From a checkpoint of a small transformer trained on Wikipedia.
Size: 8 layers, width 384, 3 heads of 64 (1 for keys and values), MLP 768 SwiGLU, vocabulary 2048, 10.2M parameters.
Training: a variant of Adam for these matrices, 247M tokens, 3776 steps.
Each number is 500 + 25 x the weight over its row's rms, rounded and kept within 0 to 999. Layers, rows and columns count from 0. Numbers have three digits each. The size before them is the row's rms in percent of the matrix's.

# layer 5 MLP gate, 768x384, rms 0.038, rows 537-573, columns 0-127
099:522474503479507473464501490453481504472509492508532464477528450509546488456510481493485518510468506526514468453500518496500488487505459499524501460494522527427492491521495505504487513479513468446489483500488497513507496518525454531519448525488479496521435480493487511507483523501552526483528489458484480590515504497512516499445516492470561531537482517475500503517503508493501459507498
101:486499535464500510473464484488466544538527507475476515516488467520503526468547465484451464509491490474524470494510509507505516561504479483500524501470501493535503489506470489462502530470479482496480479481471484503514524483490532532496506470514493509465474475527536519516478502482493427510535503506500511503515510516487483521488508466476476495509486501490488492547506493505510473468499
102:500470469476510480548500476487483488529501488461507462490497488534517513493528502476524549471526518440477506491479473481511548518486491513500525490513525500461511533473469484535417520507495445506524440470497497475523544476468520517503517484525494481522495487487462553464541493506476475490515495470491492501522490530502521533515475563496464491535468514513494495474495462474465438487508
100:513473508515490489493466499514473487473491485529510461478513487498469530511502470512552495479533516473528491502505519545484574489480531517476499523502521500530511458527497517472501494480549488489510540469496484480456477463498480485513492531502485496497467501456538522511517477468486475509508489529483480498497518530556537544498473547497505537487489518503484508528490498458510484475526
101:512504475519472486516472512455506468509480490502494502513515487521477511514527463487469511529416506461450504450452514496500502511505505511499480518515523489521513507476459495480489526486503502538504469456510500476499464457504471415468513535496475518463493521488502475480453501520544506522447469505497478508502490556520505528508519465516493516471479517542515483471498488497506521540508
103:513506476459454501479456478532499488477530530541528491490482499513514543503490473452521476467523517506499473485477525491472539493480502492500514493476496475486513518517517501515478535541493486469501516509549500476480504469552491540522512520522510488475511518513477510508524484495516541463514498456496465469557515507461529500514506474487440483494491539509508520554512467495516529476545
101:502470504506465539458466529538540520470514521488494502484500531506517487484463514479498477454502497563495475449482475476440531469466498497524543494516482469529520496530501469499516452510542506511483471520475476511481450495514510467504527503526470525508537503517470463477507517505493535455510510514502503465531502506440517520533483495502516514465474512493533506474451476523483513471498
100:529522519496536483517513522503501479485453495502525536467536512497471513504510487488489510484470462531497480473516483521491470480495492513495514503493507502503480505490512506494525506533482509491451456495476515516553504480451489484496502553478516487490501491507525454489501463504491501494509528502517484546524517536485539519511510442505491519470515475507507473494499518472491489507477
108:515482503518486494520469487479481487507559516496508494560452472484490521558491466450515526465537515467528520472484527529490489485498477526504492504511528461503465449469543475549485489532504521499472553506517487468509532514459506500521488494530504525486506471484504499506529451495500481491501514462516462491551518522499545501543506556536519438501500504505475488492524510492479518499528
100:503508492498460508521447447515446438490504468484509482505493521477475503541502523504461463509507478490518491521492490490541483496512524504478494543537470504479522519483517503507505499543513477502526482527484496458492509514494552482480503485539512525486531506501526450519470498498511518474484553530507486478446526493499502555489484521473536539511505490525501527521487450478536482507479
099:551510495536524494486496507466489488503559488480554498489494467527459517490516522493473475483481497457502508494484541482489489487463502483518536495479493515504505474501481516530537520466502505556516487532499493488509488508489484492500492523495529494498490547462513479488512471422573493514497531484515501458496472489512520506461482499508517504500492533481488521521514496493536528555516
092:480469483488543508485485500507492503517505495471512513515522511490494479490532489468510529471485520508508494505495456476466508487467505467500502474488549485582527544452520511475526478472514504487478531474465500474446470477505521468544485487532492486533473513516530567468485515487498502512526539465531467490523470524504554496512538504437490453542463464474506514502483489462480518484563
087:486479533545486498534539530506530479480522488489508475528502536498461488522483500512522475471502500507482491468474502481527508477465531529514516506512525503506557526509515539537493522501507456514512532445475505497471484495446542556497462475506519492525490448515499485512471526488509516543491538514511501483507486492431533498460472512517507509535474530543473469483479479437468523477516
101:502464543535488502493492485476502514511516500529461544536545502495498513500500492505502492501522546522511461492501530516487496495477473526501516498488499464518498487499477478528509486503496526546532503499489522516457533515517562508476534557508508557493485520561463569491496522476487476558512511451509495450556485517482483550516509571503508510487447487516486478488527472492486512507480
096:494477500525502509543497499486494488498493541424522542528531576510512491477518510483525488502516535520498477519493529538482503499480469498491546498479521474481507522529497531508517513539543512542503506511524500500508496526502492511503473517535459501524481495486550517530480477498481479485531473530506494513526521491515502475493461493498507521505504482483494449524492520465535479450553
103:528477536471485494492507516484481512505536499518508497477509489454478503482492478495473466467474454480478460516496496513489521467516518478523510455463535483508472475473536516509513506523520510516472465473497519482468483498495503522508504511433505484494472520480517513510481474521464496469546491520517496539520491505553480505507474514497511452505482452499514504504489490503489533491492
107:513473471521529477468503535539498483514466509484512491500528517510499514518489501440533474439502504534527487506526443506514519491507513485485521464476460557475480531480490482487484506501480516468462502498456475489565506475494475477498517478468472503520512505470503484492525465513477517523498466518506501494486491490517484504460512509526523474494522517553522533518474535494522474486454
104:516491497519484542491486513486524508514523418526462509493465492462508524478515462513464465478515518504527494506473495458503512489489513516536531512492494490537507510468458502478530464504473520463474469435520517480480510518496518542500525458485498498516483494480513507487458474525464495513494489559522473510522508521481542507486506483516488510484527465502472448499486489476476497458563
095:520547529449494519493512479516492516510496491456474512504479511472480539516454509523459483478534486498499503473510567506506455489498485450499518546462506500526513470494554520535490518496524496509518442533504510516513458489516508520506475499476494486529463518475503500500495503508513465505503493532517534484548506497450494483506508532488468490477472525509508491494506526502485525518451
098:485477491485500515530512522499545511470489454490486488543533494504509478531503484515485511455492461450530526517479535498483520512519516483521515491481501503483468500484537489479518525529482496512506434528468485483506470498465445492519537508509510474526479447518496482493488488512484533488530493541527499490506484489493501499500505506493478496509511490449470530546491505512504473506546
104:479502487483517461502511501529495564479539470574507496488494510518478547518550476493505448490455491484527525486473479447503520494519522489541475481544496502482497509463502478487461486494529495489456484478475511464473556518480466459503488535444492502500486508504486502516523467545501498481489523518512484506506527484494520486532539496546481510483514553486522484526472475516490525509476
099:483510518447472510471540494542471515538523487490483508481475475485488480475532510538469508500525518527510485545480510466524454497459493483492480474545480522482507500477482489525476471522488530457515549502529527505527485508487512525479492523497520496482510463459497464499498512480531520504495522535500471531477536491447524457500504519505525478515468486537488487499495445506524487501525
100:459487497493534492494532517508520512489522509498516458473529461493484525520508498480522496515489483501541463485471498480452491536500487487517490482452502510476540473504485476489560488511544486500520471520540522478505520495515480482522496503495476475506499480535531542507489520528510489523541517505487466519539469505504536501506539463503490485510465531481467524491503476493474505498483
097:501491496493535487492472505468555503479449483517472489499517502538461427499493506512488491520455485527512491497540462561502465512493442488477502477485487539527490503500448513521546489498475505527525491508541482494478507497480488461454448527490502514493503550511504475487512457480473485484474464533490495477462466510464499490527471499530506471525483467476470544529527480483540518502516
102:480507469461484464492518530460502506523558514513487486528474453518524506530515506477523480501494457534514489504499481491503445479476501484510498507503531515467444486476471466541471513518534525503493543501500509458503517518514505486503484507513470497450499474474509508530484547452488488529511500475474505506486463450509473485455491552490450521488475479489487531487500497523503509524496
094:471513505403474490508512481486505511511512480505517537468483460453514524486511490534457505471502505507525518493528528537499514488543502485484517549535483455518563529502542540479507502476520491509519525455498489504463493509552531479514488501518486531470472471478510508491482476453469475493530531520506478493458521462473482477492512519517512463487512479496503516484470497499513559468451
109:495496517495521449481479557460506530503490448525522516541458484520518498519499443519502505444494509508486527523537525472504518491456460481496530477532457480481487474495525500507531472539479532493490487506498514480501441522517469484518458504476481502558485512464496529476480464514501480511492496511511514466511478536473509457488468536482495488466464466504509475491471501504521513504483
106:478493533464493501517505493492509552502509443538502475543511492561503531487497469507454533462449488477500495481487534522461476458512536482514532503458561497508508475493516479525509529501479505503463489521490551506466476506518499508471491527476501518447493532502530525484510491523488468526538559492485429495512495493482497498487506518520505478485472524528489530501445483497542553521494
097:465489502501554507489483552461491470495504474523493547478496533512497527549505472461501461526503483532521490481518451493492512476491482518499491477450547485455545518438432464523494506547495528512501526493500489492507507494471518479512498488455480487540487507503487508502506534493526548504479510510509451450486502506497491470506502552472532492521479469487461492498492476468525514509519
092:492502528510482474517513512495506531466499527494533466506497503469500506484538482478493503482489506490481482480476510522467468515429521517467555534473518465553539472523532524500490516492527457498456493451487522484473474462516499494483467494492486521449487468491528509500512519476475491508528496478530502474514532498536484508500498505477482478559508482469474504516505474451510449459526
098:493525485521487494557509505516516509516510470475519496543506489423543500498457526516508463518504465466475474451477515505440514515459475484518531503432495458512493529489465467485502491502514504495504489456461456504515472503491510511535484513517491525488496530541494492512522526476503478511484524529556491471512526467464505535482499478471496469514516494507502480481458488467519488468505
105:538505483489518506564494514528533508498485506521474514499508481503480558512494473514530531462469501549510490505482530553504498507482500482505514526522509501538469487513484492478482561516500481462561503428488498506507478506478480498487475512466484489495495464502498593543482467519509518466505520504531476509484494514504488484517514529479492483495518502499463512483518506423438495498472
103:496497509487501521485488496520510517496541481494513464465512506514509516498515507469500512507509551481535511448479464471483473505490484488463520517478552507452508522474508485502472539526492481431484536521494502475508497486526519542497503516470500483533485517470508515398477502511490495495477503495461456456511493540493539517501502542507547459470463517471498509501528533499501494487528
100:478456540488523492489521480499540502519574511475490497524532511480495525536501490503480504476455486491517483486480491518512494454528543505522513481444464474539563535469531486502466497540469493480477518450479474454494530456542500507470484484485514494492481490480500507474510469460493522521492477514482502485515524505479496490485494488520480511514467520511501511522513453503541478484517
097:528514497507524471435500501508525535480478520536514475505517469508516477502523491462512467498478535452553476476507504491453454528492480486492547472507540514465519466530482499493521481484544445489512482503528518483474473467484553487502496509457491530500499479526498526511494483483501488528530523488472471492514480501474494497498492499487501523467453504506487476512491523518520500512485
104:535485471486499522537507466506502513506524489502500484499507512481509573494438487481425504456510476505485478503541552505530512482527468490488512549514477497548486490517501494562516491506476492493472491474484524527480511480534505515494500483487506528462498482503554483496440491487470521470466501510505461516439516482469552488509485497499511555505503491493487533501448487531480512487508
100:516511486511503453508508519533514491533482456550514478472509541502499499514527519494493504517480481486485473486497515471483488514526463453535538495506486509497496469501466462528505522520479514514511460479512510491484533531510514453500519553476516483496493483507473527529540505487509486501502526544508474499523532491480489535525553454503529516547549533505480425498500468462515497483493
# layer 5 MLP up, 768x384, rms 0.039, rows 537-572, columns 0-127
097:530486521478496519492487458516524517543560508509479495498490464428482525456536503527497507495512488500539535529476518504494485507529509489531480460498467492513481517468508511520542506493447537536509503502548502546464520518499516492504502514464534508493497538453519490482485447493454509483456498521487501470491491516477510482502477501506491447507512520511504463485530473516473504541489
102:489507494509448458516461489537478476481484500460546476506500501441484505501480521498515512483515464500537517445464511502493519466485520486495510483501523493433519472525476526487475491537512455488510506488473489533506527517517512534534499525472490435501483518514509475524477519514533468520521490470492486491474489451479510497468465495509538445534490506512523520476506524557482530500490
114:504495493468460507468498530486501495464513514525517508520504511470478486482499491488492482524466494511524499500524515552456470501515513505494474489485492471520437479528518492452523515495494520481486535483520480533505485489484476494464478502480535528451525553518494475547470475471539499482488521477481464500479530513510488456502471475525514515471534421512508492491495516514513519490460
102:474486487466519449489464515526484514509459435483517466488463479474494483453491481499486484497525480528508523474551483494498481504513452483531510501479507491541522475523453534501530529517507467546471475446502545489520488462538469453502542506530431523511493483523549516489473511468460485486518507494505484491522549484475486561526495532479511506482507459473494475529514471495472523498494
100:510519504494513502451472552536443520476501529501520509539504478520479480551518468515484493519462515540494457476509526473500511468489522495549526473516503492473483477486495463513521526499485481508499505503500511488537495443544458501544535487490500452535484500459562507508477509492468447508505531438491464565500520485537464489499499472507493472535488516502534549484503546526471504460524
104:488544486491492565469460497464543501457481487476468474525486465513481485457510531507532495522495492502480516513540484518469533462482555487524524511491541463535458441546483523501494488490507474520510496488536505517457497515479511525526475509542450504477495523504474482485515502498461492515495493509467502511479446460481486507510476484489499475505492457517509527503542540539538470532501
103:489543499477489500516440515476496521485498535514484502474513525473513538486520532491518516481475471504460494495496478536508521513491511475505504540504548505464505493542470516528519499509500502462451483497521504551503464474534530489521497465484481497482480537516526509505553543517490553461540548500476517479546484516496485471507467547515503459449462499470483503481512530487534496494527
102:537447454460514532495464488505527496492525489516506484484495540514505494476490508501543542486453514473505510490542497470537495479503507479507494495494509487464503508458547469515485477454489521468511531495528503518452513491527430510452476525496540551483527528511506502488503463533497528499526508506541478496527531487506512503498487539494463538481492456563527519483504485451486545529503
109:485519471471483508483525509502532485520449506455507520460477505497499487493458503524502522545476510507440493503472531454492523495535499539516505537487509556568523506536498516470539469440537473511539489517483496508457468524479511507515505530479510467506514472514544489495501571485488496508467510504512510487464497513481526518529510482507458521512503479516506505521540529517553516523553
095:545506495538489522449498554522551519460528514463475480457526530479515482491497504513536515505467486485521528438472519541521494487498462530509518496489536510494505480465473463517520499488495514498507521526505475534538493518501508450446503486454507479491512521528482472449523483486503515486509492484516525486515490515455502433505485504494491479468466453486460494506517504508488490488456
101:487527469473512533517532457475458531486472479472515513509460504481523536492487489513499499524497517493479501517483476498516491509497510505490472520519487444510531559492502536512465505511513518495511489522491498528490491474489541513548485494516481484512505488489466498457480515560492503502489485504501492516528510512508498472552490483494467466485506462498445496483504527480480506486495
107:515525534560482504476529495536513459521518515513511521501497505500518508472516508523462479476511494520478500453496531505526481493488506489517494529512527526476458477513482504499492487498490445476515488478538526489510476515532513501496530485462518523486526488493442441518490468488496508473457473536548517494460520474504487493509465517580517569458493475547460479488491503518533497510475
092:497484487459535490485487481488496537529513506517473493537495427489516523472494496483473523499468524516555493497487471499465517514494484470472511489503472504498459486489485419505506473514504535502480489526526503496529503467526487439527469510490458525473517553499512522456521512467479488460501499510495472515487525482553524498541525507533533476478535471504507493476498508538501520520544
097:475508507502507457520487490491495519491542505537491508550536479482496460531515499556530448525502490488507483513517475525477539512516433516522549450495496494484502466497447478480526533520522513503500467523499563481523503501524536531495546493504506512513536487490502499531498507500471484518497506519466472505498494472522481577495479461490536521488466553516519503484510467526502478509480
092:523499512503544495504511476518503500509493495525493475459513522525517510485506481505457515490490502473506533493536488505502496506534520511465493555469499520496501503486460500523500529534546545505548500497447516472477476495444558526474490476493507514519508477523471542470517486467509507520503521530503520505506445509517554544463530490478537536457461475533459509487473519508501504522499
106:538518481461496510502489508497502497478489476506534484461477487518514497491445527471547503479518504549452487498494440515518528497471528529568453507480518463516507504504510476470537543485521509488517508497514490490509494523484482550498497484489482468487484509511494548456532552485544535524508518507504442506488527476514529503481446498462473472502510457472503532465509492485482519473509
101:478510512499531581555544493534528523525472474488491518515534505451491492484522520521540534461507481500462566544519520455497495484524511519526487478534501464445555509504462487518560520488477496507504514486443466530504463480501527499514503517500550486543516539525467504497508509504483520501496445526540492531472537489486479483425500506501507512505492502483488491438514469511485510496480
104:493530436520548518524499486452481530519504514480503556502502455505474507512469485526523464497480500487485528504479501453486549519486486490546513495517501487493507502531478478481496522483514463503493519473573506503489512438469506527501516497505486513457533436516548502571466493496464489531511524581528522530502499500476494511466518522491459509518514446504454508517526530483528503537491
093:488513481495449499520494561518513491465478492499533475475467510461525494487512521506534493479519533492490465490497455492541524508476492560528525450516520493502481500485501498445471465488520488522486501519530466522484455470473507540508427514490510461516487478509473504495491498502532491559507471508530483503472510508480499549481517518518498532488504521489467459480502496508467506451504
091:486522540554480469485525498509445477524487502533519507518491536486496515474505527499521491477511506504484527465534506500531478484486523560473456507507503515491471526501535498539421492523549508504452523501496499522466524530497549492507506461555448506463507513492489500509490529523559476499516483476466514525503508524528478486480484474521490493478510468554543467463492501571485472500527
103:537487490457524509497513487483483467486455526542460484478468486499501451507469489506498500519493473508492485510569483499568512514478509484476496477493492533523539479528510501461523532536475474503467486516500511525455517505444559481454488476505521536559515508513495541495523493512511535538512478502516472528532539508521511483468491489510532498503514478456464490454512507457466499511516
103:487481494457544447467506516522524499524511471500505472508533473486508501534537501476481453518530535536491467471504505492513475495526501448505507461522490477485508489467471468457534488502466506505477511480536518488502550460481487489502510490544482458487486500532508475544511530524528469453466544488540498516472541463540465491528492554544536551522534510517512530502495484479477527508504
099:534499478517484496508514512528523486477505479506552517484475488446523478492512489550511499541507487536473470465480492523467524518495512468491488502519448514525510495514466505497522447497493500460488475499485492490449512468533526463490494491492512429494482526534519469449486449553489485496459456482515517481492493523524487471494513504540510478508501510480500495489493474478456471482522
090:512509483526503524529511491489470475514487487505494485503496516510536510503492539531533484523514516486479513506507494499509434466458508587510489472524535462487445503478492487474547490501496470500543523492477536450484485501512496511521481501501448478498477512518486539471501493517502483510548522477473480477506548453490476486486483493506524530506492513485513462501492488512508506514459
098:492467460473540523511503472491500505512526501517507473516487544470498536516483495484505502495477511548496469515488515485467514520519503497492476509504456465468498550513474492525546491509503505502502493502451465519481523478536515493476498528532455493467526505486513441518464508476494470513497489532452488481494518512476519491473492480529531483551514479499511507445477466497510513491508
091:483482530509526484525473489489511538524539507457461470491518493587511497511472497468487499511545495523507514516521509461515501464454497483491433548463472461478508485510487486516530540478506521533512531507492458449492497503524483506548523487482488499527516508490501479519524487529510532495505478519472497494522529537492480517518470523500501520530506528458544526511517482493486480520499
108:531524512522458509524500485480493512493485476525505515531472470471470462502499516504516462513487493527479526492520493525492522472482455532482486513548515494489460471561442489493516512493491522480511472505512456516508479482522445529546492497501509511527500504463484485528487465495509494452486509459491509513478533474445526525518497516504515518489478470518487528515524498527539498546482
112:504528488506429533502523566462474509480482510510474540534461510490448509511540503499477525509491529473507496525552490527518488541517483483497517484511493514502534504475506527509465538503501507485468491533496505517509490518467499518516496526510485475512502493487482531495512532492507535528538498436475481549541485504549502533488451470502541506516503509533479478477473508493493488546505
096:480524515477494509532482502483500465503503532511510516521510509475542492503499490476468526488478542511521479504496461535442540481518481522529499519494482541501445574511470503512547506526517486492518483500511529478474495503506513511496527486478475520517513500482487480452514478520537512527531479540508520491491461472514498512515486470521487546460539506534495473461486478506493534479512
107:535493524498490476496453501506505489483442495516503469524534507468489449506528495502533509521470508510527472470508524523474438479498533504507523537518524472549495452512499500462536511491537510485477488500484516493481437486523525473469490472533490484520487522540508498541495521549468466494513487497526513507490506469501468487475484546517515535520522496496477476457511499524508490529470
104:482472499481528518481473491488521503501466512521507517483499535526495489505543469475495549487498526531498523503496483490527510517504491494491469499508513547528544500501498539521471487479512492478516498516519477495466518509506492455479455539500510458513496431508535532490513492464498570470514506502472452515495482515546529489502508520468529526495509495497469495526522511482498502516461
120:454511503499516498495529485460462527532557476466522504522498510485504462517523508490491502524519495477460525448500459475492516525514479503478492490458509478492540525521531491540493481464522511520466466543480483512477493468500520522513512495516485519510499474516542436442513529491474496524519494486522492476542519498482532517462494443487492501545472519503509481521486516523541526499553
102:465484512531483478495483460529450510505432482483446522528502507544536499476539499480503497440466529494491486472493507494495503530482524452501482514513457507507559498498532533547471461507569515515518502476499488554518529565513493496494507487505450544499499481511474502494502479498502485554491521531492530555534515472535475519477534451507491535510500492516480464506536491523486506498517
100:501530506522472495527512535477485478475492505485490484526430510522511531481485491516475543473544506507517509531540511483498496468531493494502537501528489489527519532491517557491521510472451448494507510476510534486541531518482537514522510491489469484500507509498477494565514493522516506541520525511493495491522443500507508473525485492498506477482568551455539516509494522488503505541522
100:499481528495469506522500504482496456474539469504465536491522537487476489469494486511471513482547491545497535526504474507490533489499532493508493494504488465520474472470501501517522517511499536462482507480502505515558453499506496512473521510511506467534479501458473489460462518476452515470507521469511476516548465507500489473469438467545443476469492516496467484452485471491549478475529
108:551522487532454499511494494476522508540491510452504514487513527535480509484486518517448486496497478485483522513515525499476483440523485477544503539536518549557489480483500489525518504481489466530493472488496541462491512475495475502481524505532503519460528477493510442502478500473445542534483505536478488494489535488503524497497457537446519501511514495526501510492462463507518528533492
# layer 5 MLP down (transposed), 768x384, rms 0.035, rows 537-572, columns 0-127
097:459506481520507487522506503464471500405499489539520515520504499491548455460522481453515457513531543496482507488504500496497496541509508549477490518527524518469473499539534493520530517523521479482503462509472479509551483484494474573535485506518503475548441467483542510501455524531494487518500504449504526512470488499484500467472517503497481532532494503512479490518487472500501547476522
104:536454527490472501534521484498457484493518518484515541496487535471497583478489427504514546503491475484507554527513514465494490492461471467522491454491498503498526571470478480520522535477474517480504467500501469521513475492492501508436505518481501484533488502489496463471510500538517497517559493484534453506495471500470470494496508481475482531476504537497504496496463526502492500507505
101:486474467468529496457478493435474490527470543465473492529504513530513525469513522476498475515502526480496456512503503481516516565494494529539505484533504500483481523524476525514478499468499515520534470494458482513491487478469474482475536496497468491507528483494499471455563517478521509470456460517532484556504524525479530503511477530523514553491491459490506480547545457509462479510515
103:529483510478488463475549502493513503489510493497435492502524496493513494494458558496479510493533493499488427551502511522449525521490527521484533471522545501505490461545471475459484485524573508449500500446453499498490471502509508535483470499481443489514489492517510507511515484511508480491523524514494515522486491525483448459491507459568500520516483506525510475508533481466504439509503
099:483514513549518503513526490486456522503482477436526519562517502484505510497490533477500543530485515517472509521508492450541483492503434469508525493503496536509496487512476512480503508497523508466516435515466498503509508495504476479465478470470544502497520517555533468495522507485496512523479470567517495492498512419501530508525502538499520506502494509469512451493494480476510524524515
103:501468513469501486498460511513499440524493527509477481474462513474518471496521503514478510523492474471526453522531487458532451519495467550518466509552484525513500529492511518534456483518511483522547443471533493496488476520495475478531490547494537472501509475519508506473477470525515509442521516541529469508465505514495517456477475491499507479518523470492486474488474461497443506526538
103:500504513513470508517525487481478567530474466453484503458491482556509514483477477490501487506526465517487461492482508483516520519508515478480509463475509541521553524485484521516502524489528522504542510543521517495482509508512507491458516496509511515491466491512487513511527507467518515487502529449557477478457515516504494483517490529481482459483513472486473497501503535547518510514507
106:548552491505505497502507502532508520535480481485512521495552488505465498485498586478507497549531498510537506518460491529486501489485458511457485522451479497495496475476443451481487490488541531522489480505493501516515474448493467467513514530502521503497455529537545457520560484491494523492510518548490494501471533529497496497454470517539518510480459512517493482521509508500480484536530
102:498463520555509491498484470493493542499490510517517525477495512489520536510509478476489482507498530499533459496513458499545496535480493481502531462480527484481495458463468476527462475483534530465470558519512471497445493505491512475528462509503477475518480532480512537489521447490491482516523517493503516544523533488544476529507500476485526529532521504525484460455501520494427479498515
099:465487529470531482421537547501486527521494529543499482471498477523512456499507469511506475496497537518472466464520514520473482489514529477464480452475526541509504540510521538517502480518489501508507494470486500509509538531494530489519505461473439508527476526485524492515519525489493501483462494510525555521491510498513499464533575479498503498469487468487480539522476506482498515494518
100:570501494479496505454504565488496506477532500533517504535518482495468486507496433512515516505517473501520511475518494499491481541456491457479525518538520505505500486483504510522545503494506516473511485497479496525484483486473496488504454517542531528501458520486516517505483477456507488542520478487503434532508512511536525500492486456483518490501502537477508506429497492505520536487525
097:473447487518513504488510501499557494532524511502515491482482523506490462470487447499529487462532476472510498512484494482485554510513484511485489530471507494494525486500492528486463490485467541507479492479497546542515515477464512451529533516478476512498483493460532513514482527477476490477523502476540460492541482563452509499505502484501537510500513493463518481512454486521474513541500
092:485488493521491449499526546495507494517483475506508502493516503491495506534478481471525519487513470501516514472497508504478524536466536495534533501505546497496525505523448494491458478523520463479475509501474543514470526464515521467506461503465514524524480495518482519482528524526502469516527498480534508515480503506439516484497495552505519487539505478519492517463539519495486474528576
099:486514504526549483490459513517536513469507507526499478472490483497483464519507537496528529479516521518481478483539520490527481468503504488506470502526493456520514485501477484530450517509490462491488525488514525490461471506494483487509446475492453503503507525465525530524504486511485469500445512561542565476487496516477478479532552511496489483505552522488524537531535508497472542488485
095:485491506526441506550454526455480517521504566512477473520490531505515500484518504481532450536506557493477503548501518492526516521483470519462494503506492464525520541543552506514493507507497471539506527494549438513518494494507495508516536492522520468490489467487526498499449534511508515488476484518541509522499494491454499519496466532496518494534537488507514478513506476493541493441531
105:501506506504491510489493502549496507492510494529513496512524484509483472478513501517452518488501477532529523540490487504504514517468505476481542499543453481529495502460511524518524529498465534513494519524493501481512511502483493514490521516492484511483493505466551472472502478502500489524490571575535527490483501493534440512525485496500519528497499477521551488497466487502509520489469
102:498496503475466472471525498490486531507454498523504485519529486513479571491481526474559491529480486467515488420520484534486508515494453505521464492494481521463501503514545488470467491499545516477499528488489484513495451532529447499491519480517496493489494486504539502537474476505535500499507498486511520453517486484524469521519545488479444486516496545452474531522543504479515539530528
106:520463510521505465452490476456517495483495529500513463509518510512509493475495485515520519461521468524482505502514459535456505470482493484494543482508556511494478482489489542482505488516493512462522510514511479511493497535484447469493485491492528515541501537517473491488501494510509495506519496493525498439484508500529498478491530514513513507503500534512484476483548459479496479532493
094:489451505498515513488516530515499504521471488527454528499496502487472500464497534461489533477469494489494558544462504491490490495517528478445460491504510490533457505501488501510506509518466524498471507475510464475534540512495480516530514488508460507530514513480454516493523513500470507506491539523536504491558533474551493486511476434544520535494530464475495497515480491474548489461531
100:521486524510515503530496497500518497473526524495484465496487469516522540497477378506482499486500532493488485522523478495490529483491451483508524520499525490498485494529469487488497538521467493546511506509539493450483485480459445538462490576498537474550495485494526500465484483476474495520526527484509452488518443543471522473479501521502495523504513514456497518502494512472511531541480
102:486492479485478478515483520499561529477486536509531575517532487528527485513481474542544563468487496502503506506452536538440484470481479497514501497487551491530527516525518484502525489531491534456483513485542487431517521472508468510490469474503539508516492496520457503494514509488543473486476470482522494459518525497505528481496474437471523500505513482471493467515489471499513539511494
105:470475469520524473500459479535475541504457521525493417536505486507527496462503426461486483472487507472527497487471531495502504509477525491512517495526474484521499461483482499531465529435525456505471492495493470485491482508511511552520513499463536534519486426501541457489453499467489485519565509462469493475514476499467568496504487519502520516512532529513490527478500470535526524528456
100:525472524504529567464509499499492517509512549505514508506536524509445454517500532490493471484474541545511552532579518477462544489522485516498522492517516467500504550487477458515472558470502484513476509494497511504522495486510535501515483510536491521502496477479512478486520496503484516511498481483476522476482513524509470486511500489459504540528522526548480516505503540508540504521496
092:477481508507490489478496490484497492525565505517498516499483497537474473470526493491464523449482485519553492453468493488530489513501489454482492510499495530524455496519527519511457542497511498475448525512496507551456516482498513494504534508508528503531507528480558489506518521505484473476458491462536544510512465474519495508536515487489454507481514530490451497505494522475501529531521
101:506483501570475497526489524498486483515500480488465505472471493532498492504505558455525527512487518473501535511492482527508522517526449505518514525497508492517456497516487515476490466526496509504543529494464510481498470501492501497519524508501564522514558540500529503462473487539480484523506518494437502529511518528532504497521521519512459555489473515492470447477510551493511472470530
095:500502512460513496463532510488514525490517512521494516476496480461518489527471397502509509472506514479511490474498472527461497519485507472538479490509538537502525502519466454484471487517494483493516493493492497527490457510516504503504483500466503516496461510524529509549515524533523429541544508506525503526520470512508494482509516473501511518487487474523526559513510519507482503481485
110:553498484489453508479489439472460487526504499516517490516510530506490510461498534528497481490490528506524486509470474484466508494498525488523499485484466481467530520492507456512495493442487557524495471496488521490519495491574528465492534498498519504465463488530464462487504544498493498521531549469521515501528473502493500531487485484512506516521477529515489486500535456476495456497536
114:470506518536460476490495512519481473525501486474506534508519527536459461526520506542476478478493480518483475492484463511488501482493491552498499485479481532523534486509497500520490493497495492517501471445500538477496475534540496488534560485536492503472486452481480501501526490489508507547493497493528534492487462447519472536542484457490482477509498524478524444453534465453489451493521
096:507477470546491527522492525480499508511492456474506516472412543521495520544512567530529528451507462506474531509478526496512489520464480491506482504473530527513472458484478502464482499492489508468485490553458537509465525510472504489485525483506509519460463555476513506476519485517512536512528500542473456545504503552514489500498518515530442498495477511489535562557469491526478490510547
095:502534498511488488438500477535513492449486498510465489511527465531466541531506552482478490493516482447491496528517486510506494446487518490508513466534479484465487483543482469459522471464557506506479529506466487486478570509537512505486499505483503508464484510506501473507471508465497507502530512501504487484486505450502452481529488530499515497503500523505493467490500474492458525508509
098:481507511508508542534515496527521496476494505529518489507465510454558495492516513510499457512509513505502519459518502514485516522484527497554524497503524440523523483492487496466511485482515498470481540516499481526506494482477528505519529508534465496532475480506498559500526529558509494509534531519529498478559513505481525541507483508505493506510501519513527431487480497483469525521505
101:430476517490492508509545459518497544501498519504518490507452501512534474486521421493479485506506461493474515466494506496482555486509521492506500538475535484487500535527532495488490533488489506495476522483528515524500537510478529506504492504469443479478504576536490491489527488518514525502453509466495479560488493499520529467509528476477499465539484513459453500524502501515505512460477
106:500529513487510490481496500514533439512510455518495493501508504479471523503485504529480518510512511507501453465505481521530534502513516517480495498454484507493478476463496508440497520536457506480480513500462533486537531465457477504498529527505505486521487507461467476481523473499497527498494506527496505470488510482511530479504542476535491493486500497495477528517522525456507486506548
102:516493565465519529484554501518503515490488499505506533498546494527529481499476519486547516503495515447461535481516475469511509534529517537546461520483500483455492468533510492476472494472500483535511517492526536522549525514466488477453476507494463503500483567502476506499498494519508497464456477537520508510514505485498496524560512514497464498514500459469515545501496489488480488516475
098:514511482486483490501477538482524460475502522530534471515510490494505481519481421495504428465521538531491474444505497457461477526470489506463504483503533454514502513498475546463506519455495472487495495495531475494471485514515509486473523548479495531479449515551416478478472533490503506479526507460507465481525489527511492545497530516493488459501461488521492522450518506493490520498495
108:528531438523480493496463506490496488484485499522514513509512461487499538484502527505500480524519477500509466470524484534481530507509482508500533521538500498531486479506508546532516491469505472492514458503519486489506463453480457505481493526520548492512513456519527455472506493434483500508556476524478492494464519490508503530495501487527478511515504530544499493471475467527486525490508